{
  "n_kv_head": 2,
  "rope_base": 10000.0,
  "init": "trunc",
  "init_std_qkv": 0.0412
}
Each number is 50 + 12 x the weight over the matrix's rms, rounded and kept within 0 to 99. Layers, rows and columns count from 0.

# layer 6 attention query, 256x256, rms 0.111, rows 0-127, columns 96-127
37 64 48 46 38 57 51 56 49 44 50 49 44 59 37 49 43 50 51 59 53 41 50 45 41 45 51 38 56 50 56 67
34 50 45 54 36 44 55 49 55 59 57 58 58 49 48 34 45 40 58 57 38 48 66 39 38 56 52 44 52 43 38 41
50 67 34 52 49 50 39 54 64 53 53 44 53 54 44 61 42 47 44 47 50 39 48 47 52 47 61 39 61 48 47 61
45 44 53 47 53 50 30 39 61 46 49 50 69 55 62 45 46 51 43 43 45 57 43 60 41 64 41 35 39 32 57 35
56 69 60 46 42 61 67 38 50 30 32 57 39 55 43 43 45 49 49 48 40 56 51 52 56 65 46 44 47 46 55 34
34 58 36 44 38 25 39 68 54 49 38 59 60 43 58 44 54 45 57 79 50 40 55 05 60 62 50 58 58 62 42 58
53 38 64 77 61 59 34 69 59 67 55 54 55 49 69 51 59 56 53 51 74 43 50 26 45 65 36 35 53 45 33 54
41 58 51 45 48 53 27 51 64 70 70 40 60 47 49 30 66 61 34 54 49 38 56 52 65 45 40 54 47 47 49 47
72 55 67 54 51 35 67 69 41 52 41 50 56 54 61 49 61 45 58 58 41 33 46 51 41 56 55 40 34 66 52 53
39 59 69 47 61 59 88 46 41 42 61 47 35 25 67 34 60 36 55 37 44 55 31 60 58 41 72 48 49 62 52 45
24 38 47 18 82 45 62 33 68 45 39 50 48 49 52 41 50 28 51 57 57 52 69 33 46 46 38 57 70 57 62 37
34 47 49 65 36 37 59 50 62 46 51 67 53 37 69 64 35 41 58 36 55 51 57 44 51 72 57 31 42 58 52 33
44 56 36 62 46 40 54 50 60 44 55 57 45 46 55 47 48 58 36 72 56 54 43 43 61 38 49 24 55 62 75 63
44 58 50 31 59 85 72 21 48 29 47 59 46 50 58 29 58 48 53 64 65 73 41 64 43 61 48 64 52 56 41 49
51 42 50 66 53 61 64 73 38 67 52 68 60 52 51 27 58 43 59 60 56 48 35 44 51 55 57 49 41 51 39 53
42 52 40 26 35 39 43 58 72 71 44 43 57 53 40 54 39 44 58 57 69 49 50 46 51 41 49 62 76 83 36 49
49 31 35 43 60 46 44 62 52 02 48 39 42 44 52 40 74 62 67 45 43 50 53 31 41 32 48 39 44 20 50 49
32 31 63 52 61 52 53 44 62 60 54 37 70 50 67 64 55 85 53 48 60 63 63 45 61 44 50 60 49 43 44 47
45 42 50 47 26 51 49 51 59 54 47 43 31 36 49 42 46 36 52 66 59 37 70 62 27 30 48 22 51 54 41 49
51 51 28 29 43 37 51 53 40 44 47 57 50 60 52 36 53 71 59 52 34 33 82 49 63 61 50 48 47 51 39 69
48 33 56 65 55 79 62 42 50 40 47 54 68 60 23 39 70 39 27 51 38 47 52 58 41 28 45 58 35 42 52 35
49 58 44 35 39 54 32 42 27 49 65 45 66 78 74 53 42 56 37 56 38 50 12 39 53 71 42 40 52 41 42 32
35 60 25 35 43 57 51 27 46 27 58 44 40 68 41 48 39 36 67 62 58 32 57 43 60 62 47 47 45 30 47 53
55 50 56 54 46 69 70 62 25 37 51 57 48 80 45 48 56 34 54 26 20 39 41 48 73 30 61 38 70 42 48 44
42 61 43 54 45 62 49 60 37 57 39 51 64 48 45 35 54 45 44 63 42 69 40 37 57 31 43 46 54 47 59 44
67 49 57 43 56 72 54 59 43 29 44 56 49 44 44 65 54 54 65 40 55 29 41 34 43 52 49 67 55 31 40 21
20 65 46 54 35 61 50 44 45 84 57 37 54 53 52 56 47 32 43 52 44 40 55 56 49 53 38 64 54 45 49 60
56 60 78 78 45 55 52 51 43 70 56 60 49 79 52 56 38 66 52 65 45 69 30 31 62 30 47 67 24 41 58 41
65 40 63 53 69 71 62 42 44 36 30 55 17 55 48 54 41 50 35 36 42 57 46 48 50 67 52 49 50 33 56 61
63 63 56 58 16 62 40 46 56 58 47 62 51 43 40 52 31 33 42 34 58 49 55 49 42 73 67 34 59 53 24 56
32 51 64 23 29 56 95 56 32 50 29 48 39 44 45 46 56 58 63 45 47 61 43 57 43 60 47 69 49 24 86 38
34 55 55 37 57 54 53 50 54 58 45 88 53 63 35 48 55 49 50 57 43 52 49 46 58 46 54 54 39 42 50 50
65 49 43 33 69 53 49 48 49 40 52 49 44 51 52 53 54 51 59 43 39 57 54 45 39 74 50 51 45 42 49 50
41 49 43 41 66 45 53 56 44 44 65 53 42 60 33 65 68 44 50 46 63 47 51 52 44 38 54 41 44 48 55 63
71 39 40 44 65 38 49 37 57 43 34 52 57 69 52 46 62 53 52 60 47 47 37 55 56 53 57 60 66 66 69 49
76 33 45 53 52 45 39 40 52 61 38 49 45 48 49 53 60 32 63 65 55 58 40 60 53 60 46 68 77 58 52 64
60 50 55 53 28 45 55 37 45 53 37 42 47 50 70 61 39 40 67 52 68 54 42 60 60 64 45 60 54 33 23 61
46 48 60 75 53 41 57 39 50 48 53 65 60 41 55 59 89 43 54 50 52 61 34 36 40 61 64 61 18 25 45 49
83 40 49 49 67 51 56 49 52 46 45 42 25 51 50 37 48 46 42 54 58 47 51 40 50 45 56 27 54 61 37 73
44 38 55 50 51 29 33 61 54 51 64 49 48 59 33 58 56 48 57 50 17 48 53 64 48 28 45 65 35 29 70 42
50 18 37 25 39 37 53 27 37 64 49 72 41 79 62 65 56 33 73 43 54 43 39 53 52 50 82 62 43 49 33 63
36 84 45 58 39 67 49 40 50 65 42 54 44 44 46 72 12 35 42 48 51 51 62 58 41 30 22 57 44 29 67 43
45 58 47 78 54 57 65 52 64 37 63 64 44 44 52 53 52 51 69 37 53 34 57 56 53 48 74 39 52 56 41 71
55 37 45 42 45 52 38 55 37 48 30 57 70 57 25 61 66 40 45 49 25 90 49 48 62 44 39 63 48 46 54 37
49 54 40 40 51 65 41 65 46 43 43 25 54 48 29 65 71 46 58 65 65 61 55 68 38 51 37 55 48 58 42 59
59 48 39 31 54 48 52 57 53 55 55 52 41 26 56 30 65 61 29 60 71 35 49 35 51 45 55 57 48 42 73 57
48 43 41 30 45 41 64 48 40 65 55 55 49 50 38 51 48 43 48 55 56 58 62 52 75 56 41 62 47 18 60 32
70 43 41 43 48 48 46 62 56 66 58 57 64 81 34 50 54 57 52 47 66 61 47 32 37 55 65 52 56 51 47 44
42 53 63 58 67 50 63 27 48 51 62 60 38 44 50 44 61 77 38 56 52 71 37 49 41 60 67 61 69 36 36 56
40 42 54 60 40 46 67 56 36 64 62 39 56 55 61 52 26 67 34 61 43 53 32 38 60 53 36 53 57 64 70 41
69 47 59 64 45 58 41 60 49 48 46 46 46 55 59 56 56 47 25 43 38 49 52 47 36 36 50 25 54 65 42 41
43 30 43 60 66 79 49 74 47 43 39 42 48 50 63 48 37 37 38 37 33 37 45 56 44 62 45 48 57 69 51 67
70 53 54 63 49 65 50 38 55 58 30 31 58 63 50 58 46 82 33 50 56 46 69 52 54 59 54 30 44 64 44 31
43 69 66 45 52 99 54 61 52 49 50 43 64 47 40 55 42 46 50 48 45 54 32 63 68 70 55 57 43 54 48 39
68 74 42 47 43 38 54 46 52 67 56 62 52 41 19 53 41 63 39 32 46 76 61 52 56 44 55 37 44 48 47 49
55 44 65 50 65 50 42 71 48 63 54 60 42 42 47 42 49 61 43 42 54 54 61 70 45 46 46 38 53 38 40 48
34 60 61 30 60 53 32 18 58 57 41 43 55 48 40 79 49 44 58 58 46 56 57 72 59 83 63 64 40 61 46 69
45 52 71 43 53 60 36 47 63 53 24 60 64 64 30 44 48 46 61 39 48 49 39 48 44 63 39 52 33 40 43 53
48 68 54 60 44 69 26 65 35 50 39 52 33 40 37 48 49 28 40 49 46 44 33 41 49 44 37 54 70 48 54 17
31 68 37 35 43 42 56 52 55 76 32 36 56 43 68 48 66 25 61 65 66 27 61 39 46 29 42 27 56 68 39 20
39 66 48 15 47 77 41 51 49 42 47 44 29 48 35 49 44 58 47 11 35 56 50 43 55 40 51 46 61 45 54 46
36 62 31 31 50 52 43 50 52 54 38 47 71 56 51 54 28 67 64 57 48 48 70 48 42 45 46 60 44 40 70 54
89 46 29 64 70 69 53 58 42 49 60 33 66 38 48 52 76 64 45 65 63 43 50 78 57 45 84 40 42 33 61 69
61 53 70 41 46 45 54 56 56 30 51 40 50 45 45 49 55 49 36 48 45 04 29 56 66 54 73 42 69 46 42 62
61 44 45 75 36 60 53 59 55 62 42 25 63 43 56 44 71 13 77 85 24 80 70 25 23 32 58 48 13 49 34 73
49 42 41 50 13 45 43 71 60 48 22 53 79 62 61 41 30 44 51 49 57 62 43 69 49 25 71 40 29 63 68 56
58 51 75 57 34 61 41 64 53 57 26 28 62 54 55 35 44 45 48 78 55 65 19 38 15 47 51 68 49 53 24 54
34 53 64 50 52 57 48 52 54 56 38 64 67 51 66 51 49 45 51 28 44 57 63 65 54 60 50 55 40 46 50 32
64 37 65 47 63 79 57 55 44 37 39 66 57 61 46 50 76 40 43 41 44 45 51 50 59 49 61 32 41 58 52 36
53 70 45 62 69 36 37 48 44 56 48 45 56 54 57 36 50 45 60 53 79 39 33 45 59 47 58 32 48 53 22 69
56 55 52 33 52 34 42 60 48 77 65 50 42 60 43 47 66 63 33 49 66 44 40 61 52 65 58 65 42 37 36 44
50 68 59 56 44 54 47 48 39 47 46 65 42 47 47 48 53 58 33 58 69 38 42 39 40 31 24 62 61 45 46 40
62 49 65 59 47 52 35 37 51 18 56 58 65 58 42 77 42 25 34 47 61 50 58 37 31 53 45 61 38 67 65 54
83 45 45 60 55 44 54 55 37 44 62 52 49 51 75 53 50 51 66 52 44 08 40 58 56 64 52 28 44 78 52 58
43 49 47 43 54 59 47 26 67 55 48 63 33 51 42 59 44 30 54 60 29 54 63 68 44 25 32 45 36 56 46 47
39 45 46 47 57 48 44 41 67 53 84 43 54 25 64 71 57 40 61 64 57 40 65 75 47 44 61 51 55 35 67 71
41 67 23 50 95 58 60 62 47 40 48 54 52 59 54 62 51 64 34 69 35 44 41 57 58 32 59 62 62 53 38 65
39 81 49 36 58 61 65 16 57 60 67 57 76 25 61 49 57 50 50 32 38 56 49 66 50 60 22 82 62 56 58 49
44 65 64 33 52 39 51 59 58 57 53 70 56 35 52 51 28 60 70 43 50 45 37 31 49 38 70 62 35 68 43 57
44 55 49 50 56 38 67 41 34 63 51 44 64 40 51 66 75 41 54 55 59 42 47 37 30 58 27 42 46 50 55 55
47 23 63 51 30 38 47 65 49 29 34 57 50 64 49 59 49 53 42 57 76 26 54 42 49 74 62 54 61 48 65 53
35 46 54 43 37 59 33 60 30 70 56 37 38 52 72 53 67 44 60 39 49 55 54 61 45 53 57 56 69 29 60 43
32 52 52 42 59 57 66 39 53 59 41 29 64 42 52 37 43 68 40 52 52 35 62 42 46 54 67 58 47 65 69 50
52 51 65 47 64 49 51 36 39 36 31 70 32 51 57 46 36 73 52 60 47 63 62 57 50 43 59 43 59 40 48 59
43 63 56 52 56 46 58 26 56 51 26 66 63 58 46 65 36 62 32 38 51 64 53 47 49 62 71 61 49 50 56 51
55 35 48 41 35 37 46 63 46 45 63 40 56 69 60 56 66 46 38 56 56 49 44 63 60 42 72 34 30 51 58 58
57 56 75 39 49 61 61 45 47 50 45 54 42 44 40 64 55 65 34 16 87 54 64 42 45 50 66 32 51 49 52 35
63 32 70 45 52 53 38 40 46 60 43 37 34 42 32 69 47 44 10 45 85 46 55 46 57 55 23 56 44 31 42 36
50 35 44 56 48 32 50 46 55 60 37 43 10 48 34 58 50 52 51 53 59 42 67 69 62 28 47 37 22 42 47 76
51 43 51 42 50 48 76 37 34 45 76 48 33 40 35 47 46 52 52 42 55 44 41 58 44 40 75 61 66 46 44 58
09 44 35 51 48 47 52 66 50 56 73 36 49 50 27 50 62 43 76 35 61 70 45 38 59 56 54 46 76 17 74 33
56 60 59 47 37 55 38 45 49 49 33 46 47 47 57 30 35 65 79 48 52 68 44 71 29 46 34 44 42 40 49 59
47 50 63 50 47 36 32 41 46 43 55 62 53 42 62 61 53 42 56 55 33 69 55 47 48 44 43 62 76 61 62 32
44 41 46 50 52 58 54 42 48 48 28 43 36 62 52 42 32 47 63 75 38 26 42 56 52 65 53 47 62 56 27 78
62 48 60 49 46 48 56 42 37 38 37 60 52 48 55 55 51 58 36 59 43 40 41 51 68 36 63 34 35 33 41 33
41 55 53 21 32 56 73 69 67 29 48 36 34 62 56 53 46 63 29 46 31 44 31 45 43 41 64 38 61 62 74 57
69 25 61 38 74 38 44 43 23 62 53 48 59 41 21 50 67 76 42 73 52 41 58 28 62 37 22 65 78 36 30 59
53 46 66 67 43 59 44 52 68 62 28 19 41 46 53 66 37 24 87 55 44 41 57 21 51 40 50 56 20 51 43 67
78 50 39 35 56 28 39 38 56 55 33 25 40 44 47 47 38 59 33 73 49 50 56 24 38 26 60 34 40 45 35 63
50 74 71 61 48 58 52 15 73 67 41 47 59 47 64 38 43 38 44 62 43 62 62 37 52 50 54 67 26 56 34 57
38 55 37 55 17 54 45 51 43 39 52 58 78 47 17 47 46 41 39 56 54 30 53 57 62 39 49 46 39 58 60 55
63 54 45 50 64 37 60 58 49 63 60 46 27 46 46 62 52 43 63 47 45 29 66 53 37 40 60 35 61 52 55 39
55 45 39 59 62 41 42 63 48 42 61 55 45 54 55 42 55 62 39 59 65 54 66 39 68 60 55 52 34 56 40 49
24 25 50 38 43 47 46 52 37 43 70 42 58 44 44 43 57 58 68 65 51 42 46 48 45 29 41 43 39 67 41 43
60 45 44 62 36 38 67 50 57 43 61 36 35 56 53 36 30 51 60 69 78 21 37 60 43 54 75 40 38 56 55 60
60 36 74 41 55 56 54 38 37 47 64 38 60 63 47 37 60 48 53 35 53 45 49 75 55 57 34 55 40 19 67 45
52 31 32 66 53 40 29 63 54 40 48 51 68 45 59 41 70 48 50 56 56 47 75 53 63 67 35 39 67 65 52 46
44 66 53 22 52 48 58 68 46 62 61 41 45 45 23 33 40 58 39 52 48 47 41 71 39 22 49 57 46 22 63 52
47 47 39 45 56 64 71 45 49 67 52 62 27 61 50 38 42 86 44 51 56 33 66 42 46 50 39 60 59 54 73 46
34 47 46 38 51 60 46 59 41 43 65 50 53 52 35 34 49 49 51 46 53 31 51 33 45 34 60 64 66 55 55 48
48 43 34 58 44 51 66 69 39 54 42 52 52 67 36 42 55 67 51 51 32 37 35 57 59 48 36 40 76 54 10 38
38 51 47 61 51 43 47 23 60 46 56 57 54 41 54 61 77 54 16 38 51 47 55 38 57 29 61 69 52 58 56 42
64 50 53 51 53 57 39 47 42 64 28 68 56 54 54 37 34 41 53 52 50 77 32 19 45 71 48 69 36 35 42 41
62 53 57 45 52 46 36 44 50 63 62 39 39 45 45 63 61 36 56 54 57 61 48 46 60 66 37 35 65 28 51 55
61 54 45 72 45 44 52 55 43 62 48 49 42 63 49 41 49 44 35 42 38 39 38 56 69 59 52 42 31 50 46 66
43 59 51 56 54 43 51 45 35 37 44 53 58 41 51 34 67 54 45 47 46 53 47 50 44 59 53 42 50 68 45 49
67 71 56 50 51 58 39 53 50 49 49 75 69 47 48 60 54 44 62 44 34 43 53 50 35 61 53 59 31 55 58 39
36 46 54 54 40 40 60 45 53 38 53 41 52 56 42 67 42 32 53 50 45 56 34 67 44 43 57 50 59 38 36 39
40 66 40 28 60 68 66 59 62 57 56 51 47 24 58 69 57 29 59 67 62 79 57 53 46 55 40 59 48 54 74 46
39 56 41 34 43 57 72 29 52 53 54 46 52 64 41 49 35 40 53 56 38 30 51 50 53 30 35 57 40 39 48 55
56 26 50 64 56 48 49 48 45 65 46 41 65 33 64 60 60 65 45 74 61 44 61 58 68 53 62 45 52 42 57 58
54 52 60 47 60 51 49 20 52 55 54 50 47 51 35 42 44 53 53 55 30 51 52 49 42 43 60 66 49 53 47 38
58 45 47 53 38 67 43 48 66 51 57 36 44 67 41 49 24 53 37 79 60 53 39 41 58 43 19 42 32 28 58 42
67 66 51 20 50 67 51 39 54 48 63 49 40 47 47 49 33 75 54 59 50 43 47 41 59 24 59 52 47 36 41 75
40 56 53 47 55 38 54 57 49 44 49 73 50 49 50 56 50 51 48 47 47 40 40 48 64 47 53 44 67 59 30 43
61 42 57 60 31 51 53 60 50 56 33 29 54 45 61 44 52 58 43 66 69 48 41 38 56 65 63 45 41 64 49 46
56 54 49 38 61 34 56 66 43 64 27 49 56 42 63 54 29 77 52 67 50 50 66 52 44 18 57 49 57 36 59 30
55 47 32 53 60 52 39 76 48 44 68 50 55 50 70 62 25 44 48 61 36 46 55 46 44 46 79 64 54 64 56 39
# layer 6 attention key, 128x256, rms 0.109, rows 0-63, columns 96-127
71 52 44 48 34 56 64 42 69 46 50 57 58 76 53 48 43 54 59 33 35 51 51 55 51 49 66 46 29 50 60 34
44 46 49 40 71 53 53 50 42 48 48 43 42 38 47 47 55 55 48 55 57 41 46 50 53 55 41 47 72 62 47 50
70 24 40 46 48 50 71 47 60 46 51 51 53 33 45 54 31 55 65 49 46 34 64 66 44 51 35 35 42 32 55 50
48 58 49 63 58 53 44 57 68 46 50 56 55 26 54 65 30 44 61 60 62 38 51 33 29 49 72 58 48 37 49 53
30 42 33 51 61 56 59 62 42 56 47 56 59 47 46 61 35 62 73 45 46 51 40 45 60 40 41 61 50 40 62 58
61 68 49 51 79 66 41 41 73 61 42 51 51 51 42 46 60 43 57 42 62 60 68 47 46 31 61 78 40 61 49 76
49 43 47 70 47 61 66 47 61 36 44 33 61 50 30 52 38 30 80 50 51 59 46 53 30 59 63 43 50 48 45 38
64 44 64 48 17 54 47 50 45 44 30 40 38 40 55 59 36 45 60 31 35 63 42 74 55 61 32 54 32 61 53 36
36 49 67 61 70 33 59 63 48 63 51 33 35 58 46 51 72 41 50 63 38 56 38 63 37 67 30 36 42 68 44 36
24 45 72 50 43 53 60 47 41 54 38 55 63 30 62 66 44 50 46 61 32 75 59 79 45 51 26 46 47 76 35 51
21 28 43 49 46 42 45 49 31 49 67 34 57 54 64 34 66 25 38 64 81 44 45 38 53 63 44 56 72 36 49 39
47 81 64 48 60 39 39 54 24 48 19 45 52 61 63 46 41 52 21 58 48 46 41 57 68 49 35 49 55 65 48 46
43 56 46 49 51 48 37 41 38 28 43 49 27 61 31 11 43 44 25 20 44 57 38 39 60 63 41 20 71 68 40 41
56 58 60 65 35 39 35 53 70 38 40 46 57 52 40 49 39 71 51 62 51 58 49 57 47 46 60 67 38 60 29 41
45 48 40 54 48 56 32 58 18 31 64 59 53 64 34 54 50 78 56 43 51 58 48 67 47 48 47 52 51 49 53 48
66 38 49 32 50 50 34 53 31 59 50 43 36 39 52 47 45 54 70 65 41 53 52 41 47 48 49 68 37 42 53 22
65 49 63 37 50 58 52 54 51 43 56 54 39 32 66 57 67 54 67 57 59 39 57 50 48 62 52 54 38 34 46 58
59 50 31 51 56 37 42 64 72 55 61 52 54 64 31 50 44 41 49 65 47 64 41 36 51 37 46 47 42 59 65 63
70 52 50 51 40 61 48 58 47 26 61 49 38 62 49 58 61 34 66 66 54 71 54 52 42 52 49 53 44 35 71 61
44 46 55 54 54 72 18 66 36 71 57 60 55 58 52 59 50 51 53 54 36 31 32 62 47 25 34 61 49 49 61 33
50 35 38 41 68 37 62 38 27 38 78 48 53 69 60 54 70 42 45 40 56 57 61 75 69 66 38 33 58 47 52 49
61 50 28 75 57 54 74 48 52 59 58 46 54 66 43 57 60 36 60 75 48 55 36 54 45 58 50 42 49 38 58 61
21 21 57 49 27 32 59 51 66 53 59 68 46 53 69 46 59 41 52 38 22 53 41 44 56 80 32 71 45 36 21 65
71 29 35 44 59 64 39 61 68 47 59 52 50 61 51 52 48 19 61 30 45 54 43 50 30 51 68 54 54 34 53 56
46 68 65 53 23 48 67 35 40 35 50 49 54 48 60 43 68 59 52 36 57 58 24 44 45 68 55 52 50 47 47 58
55 71 66 31 62 41 55 34 49 51 72 66 43 42 54 50 51 58 41 44 50 46 40 30 66 43 48 20 52 79 64 41
51 49 58 49 51 64 51 52 43 38 34 69 50 44 66 37 56 56 50 54 42 28 56 76 24 74 43 64 54 61 36 34
57 61 62 39 47 36 55 49 48 52 74 66 66 62 48 49 46 60 18 60 26 41 53 64 60 44 65 39 58 68 33 51
63 60 32 45 56 39 47 72 48 46 38 41 46 71 55 56 41 47 35 39 44 54 68 46 56 61 71 42 59 55 34 67
58 61 55 56 28 34 29 47 62 71 66 58 34 58 39 56 41 44 32 31 61 51 55 52 63 50 37 35 42 46 43 27
49 34 58 20 43 24 46 33 90 65 62 35 42 47 27 53 57 50 48 58 63 54 66 30 37 57 58 65 64 63 78 46
28 77 47 55 35 40 51 51 36 51 82 52 69 35 28 55 63 43 48 57 49 72 50 58 71 46 40 66 56 46 62 30
47 39 34 59 43 51 52 64 49 61 51 49 56 62 42 43 51 48 62 60 39 62 58 49 50 42 47 48 48 38 58 71
57 41 60 48 59 45 54 38 47 46 59 46 66 52 41 43 63 35 33 47 54 43 50 64 62 42 62 63 48 56 58 40
58 42 40 62 26 46 52 42 57 62 61 58 74 79 48 45 53 29 62 40 68 50 54 39 59 72 40 47 59 58 47 42
57 45 35 52 51 45 43 69 57 51 61 37 39 60 42 54 49 52 52 65 47 62 45 63 38 34 61 67 37 46 46 38
53 49 61 49 46 57 53 54 46 72 57 56 45 37 54 62 37 60 44 51 51 65 55 56 53 24 52 41 57 58 47 61
52 66 51 51 40 39 41 51 31 60 47 37 46 63 52 48 22 66 30 48 49 55 38 35 56 32 50 54 42 60 46 47
42 57 43 54 61 57 41 59 37 45 41 49 71 71 32 54 64 63 46 37 28 58 38 41 61 39 37 46 31 35 26 58
74 56 50 58 30 47 61 58 46 62 55 46 42 50 44 27 64 54 37 49 53 43 44 56 51 82 58 72 54 65 57 44
44 51 51 69 46 52 40 56 52 24 57 62 35 38 34 50 61 37 65 49 41 43 49 41 48 62 41 56 50 63 53 27
53 40 51 53 49 59 57 55 58 52 32 53 41 50 43 52 50 50 65 52 50 47 36 31 35 58 41 65 48 48 69 67
58 19 60 26 52 45 67 45 57 50 67 48 52 66 54 46 30 38 40 65 32 59 57 59 36 63 39 43 53 38 46 50
56 85 58 51 14 50 52 37 59 32 51 55 55 70 63 55 56 55 52 44 48 52 51 49 61 50 59 55 37 37 38 45
63 51 58 54 36 26 58 44 58 43 47 25 48 51 51 40 52 36 73 43 66 49 40 35 58 52 69 44 54 50 42 50
58 16 46 54 45 39 54 50 44 68 54 55 36 41 65 62 52 41 48 60 52 24 30 54 64 74 49 47 72 67 29 49
44 57 42 24 43 35 66 43 58 73 67 53 54 50 59 40 53 40 50 41 49 41 52 28 64 46 51 68 44 60 53 37
53 35 33 58 64 39 36 53 48 51 46 46 61 60 43 67 66 50 52 53 51 46 63 50 54 20 43 43 54 48 56 21
34 59 46 40 55 23 55 36 55 53 56 42 37 41 63 49 49 59 55 53 49 30 40 47 45 35 62 34 68 40 41 65
37 56 54 52 38 46 35 52 43 56 54 55 49 74 54 46 28 40 60 55 57 21 63 80 39 41 42 60 48 70 39 45
31 49 54 68 60 47 33 54 39 45 56 46 54 43 66 55 41 75 46 55 39 60 52 39 52 54 56 38 50 33 73 60
53 41 45 55 55 61 62 47 46 43 43 37 41 58 42 40 75 58 66 42 46 73 40 76 52 75 42 63 21 45 48 30
68 70 62 72 29 62 70 50 48 61 39 35 15 59 41 14 46 45 49 57 84 58 55 57 46 54 65 44 52 42 64 70
63 67 59 46 70 57 42 43 69 54 56 53 40 53 37 27 53 58 49 68 44 64 56 45 44 59 38 56 19 60 57 57
65 38 48 33 48 45 66 39 38 52 46 39 31 44 42 38 30 36 32 39 36 59 49 43 59 33 57 58 57 52 15 51
57 35 48 52 44 38 51 34 65 47 64 60 67 62 64 76 52 55 38 51 48 52 44 55 49 32 71 39 67 35 54 61
69 64 50 41 50 49 52 55 70 77 45 61 49 66 30 23 27 57 50 50 43 67 60 42 46 42 53 63 44 63 24 49
37 37 31 60 59 50 65 56 49 67 47 52 41 41 53 71 51 26 45 43 87 54 36 32 70 59 43 47 39 57 80 66
49 71 64 87 50 57 70 48 37 64 54 39 44 42 49 50 36 62 65 44 51 52 33 42 51 36 50 50 49 63 54 47
70 59 40 61 71 48 49 56 63 55 56 66 42 54 33 37 70 32 60 47 74 51 34 53 37 48 39 51 48 63 45 39
57 66 52 50 39 38 45 46 48 49 56 48 78 52 46 44 83 37 56 38 60 50 79 38 51 36 50 56 38 48 66 55
64 40 53 47 40 35 59 60 35 39 71 44 34 53 70 58 55 51 40 44 49 38 67 61 50 56 37 60 74 39 31 41
41 52 54 68 30 42 63 40 55 40 55 30 45 75 52 61 68 32 43 61 54 44 35 62 34 67 50 67 40 54 10 56
43 46 26 69 83 58 50 62 58 41 43 49 62 75 71 55 53 43 36 29 40 74 53 37 67 42 40 41 39 61 59 58
# layer 6 attention value, 128x256, rms 0.131, rows 0-7, columns 96-127
52 38 49 51 60 35 27 50 59 43 66 56 52 70 64 46 53 57 53 32 65 53 42 55 75 52 49 61 63 72 24 67
63 44 45 68 48 48 43 43 58 49 53 47 46 45 77 46 80 49 59 45 54 57 56 51 55 70 47 62 52 52 54 54
49 44 59 40 30 58 63 46 49 45 41 47 59 62 42 54 62 42 47 45 51 66 50 75 28 31 59 65 47 45 45 67
57 58 58 71 58 54 57 39 34 47 65 68 52 48 42 44 52 30 49 73 67 53 55 59 35 60 51 47 39 45 54 58
43 72 54 53 27 68 45 34 35 59 36 46 30 52 30 59 51 43 63 37 69 66 57 65 60 37 49 63 67 52 56 56
71 45 64 36 52 78 47 41 45 51 41 45 47 64 51 63 53 45 45 62 36 60 51 31 49 47 62 50 52 59 56 37
34 36 66 46 48 56 34 47 50 56 53 34 79 56 42 72 46 50 42 44 52 67 45 38 53 61 35 42 58 44 51 33
51 48 68 46 40 81 60 42 26 68 33 34 62 47 46 65 20 57 48 65 50 55 72 47 39 63 49 35 47 48 62 53
# layer 6 attention output (transposed), 256x256, rms 0.165, rows 0-6,64-70, columns 96-127
55 65 61 35 44 60 70 48 48 74 36 28 45 58 44 56 39 45 42 66 44 55 40 62 41 48 39 31 27 58 66 37
49 43 49 35 38 58 58 57 43 51 28 37 48 55 43 61 41 70 54 56 39 44 44 37 40 37 31 41 45 42 48 35
46 73 38 63 31 26 64 69 55 56 72 70 40 53 56 27 51 38 59 39 49 51 72 61 28 75 45 41 75 66 64 38
67 43 50 44 64 71 63 61 47 53 38 67 40 66 48 33 56 35 63 49 49 73 49 65 51 55 62 42 49 37 57 57
60 40 39 58 33 32 49 49 37 67 48 53 66 72 51 62 53 66 33 72 30 45 36 40 65 60 70 24 62 45 47 44
36 59 44 51 54 41 67 51 50 53 43 82 32 52 79 35 38 68 47 32 54 43 48 40 57 33 54 38 53 58 52 54
50 60 50 41 41 49 36 41 81 68 33 50 36 55 52 35 57 48 42 53 52 49 32 55 49 37 62 60 48 36 45 44
56 39 35 35 49 26 33 33 46 54 62 66 44 42 55 56 49 41 79 38 41 38 47 60 57 44 58 52 50 43 43 45
66 49 65 35 48 37 59 35 61 68 57 67 47 43 50 61 56 58 55 61 55 55 49 78 58 61 53 62 40 63 63 65
50 60 41 51 56 46 64 50 38 33 62 59 29 52 46 52 40 38 39 51 47 46 39 49 56 29 82 44 46 42 44 47
49 45 50 44 42 52 41 32 68 59 58 44 65 45 50 46 56 38 55 54 62 29 46 45 63 45 32 58 52 53 51 36
64 57 53 50 45 59 34 67 55 55 36 46 39 63 37 44 47 41 47 45 72 47 26 50 24 48 84 73 52 27 56 55
46 69 31 63 47 62 30 59 51 60 44 41 44 48 46 56 62 42 58 36 43 49 33 44 82 76 64 59 67 64 55 46
40 37 46 41 47 66 57 59 32 34 61 55 62 43 37 58 57 56 39 62 54 64 41 64 53 59 59 56 33 58 59 52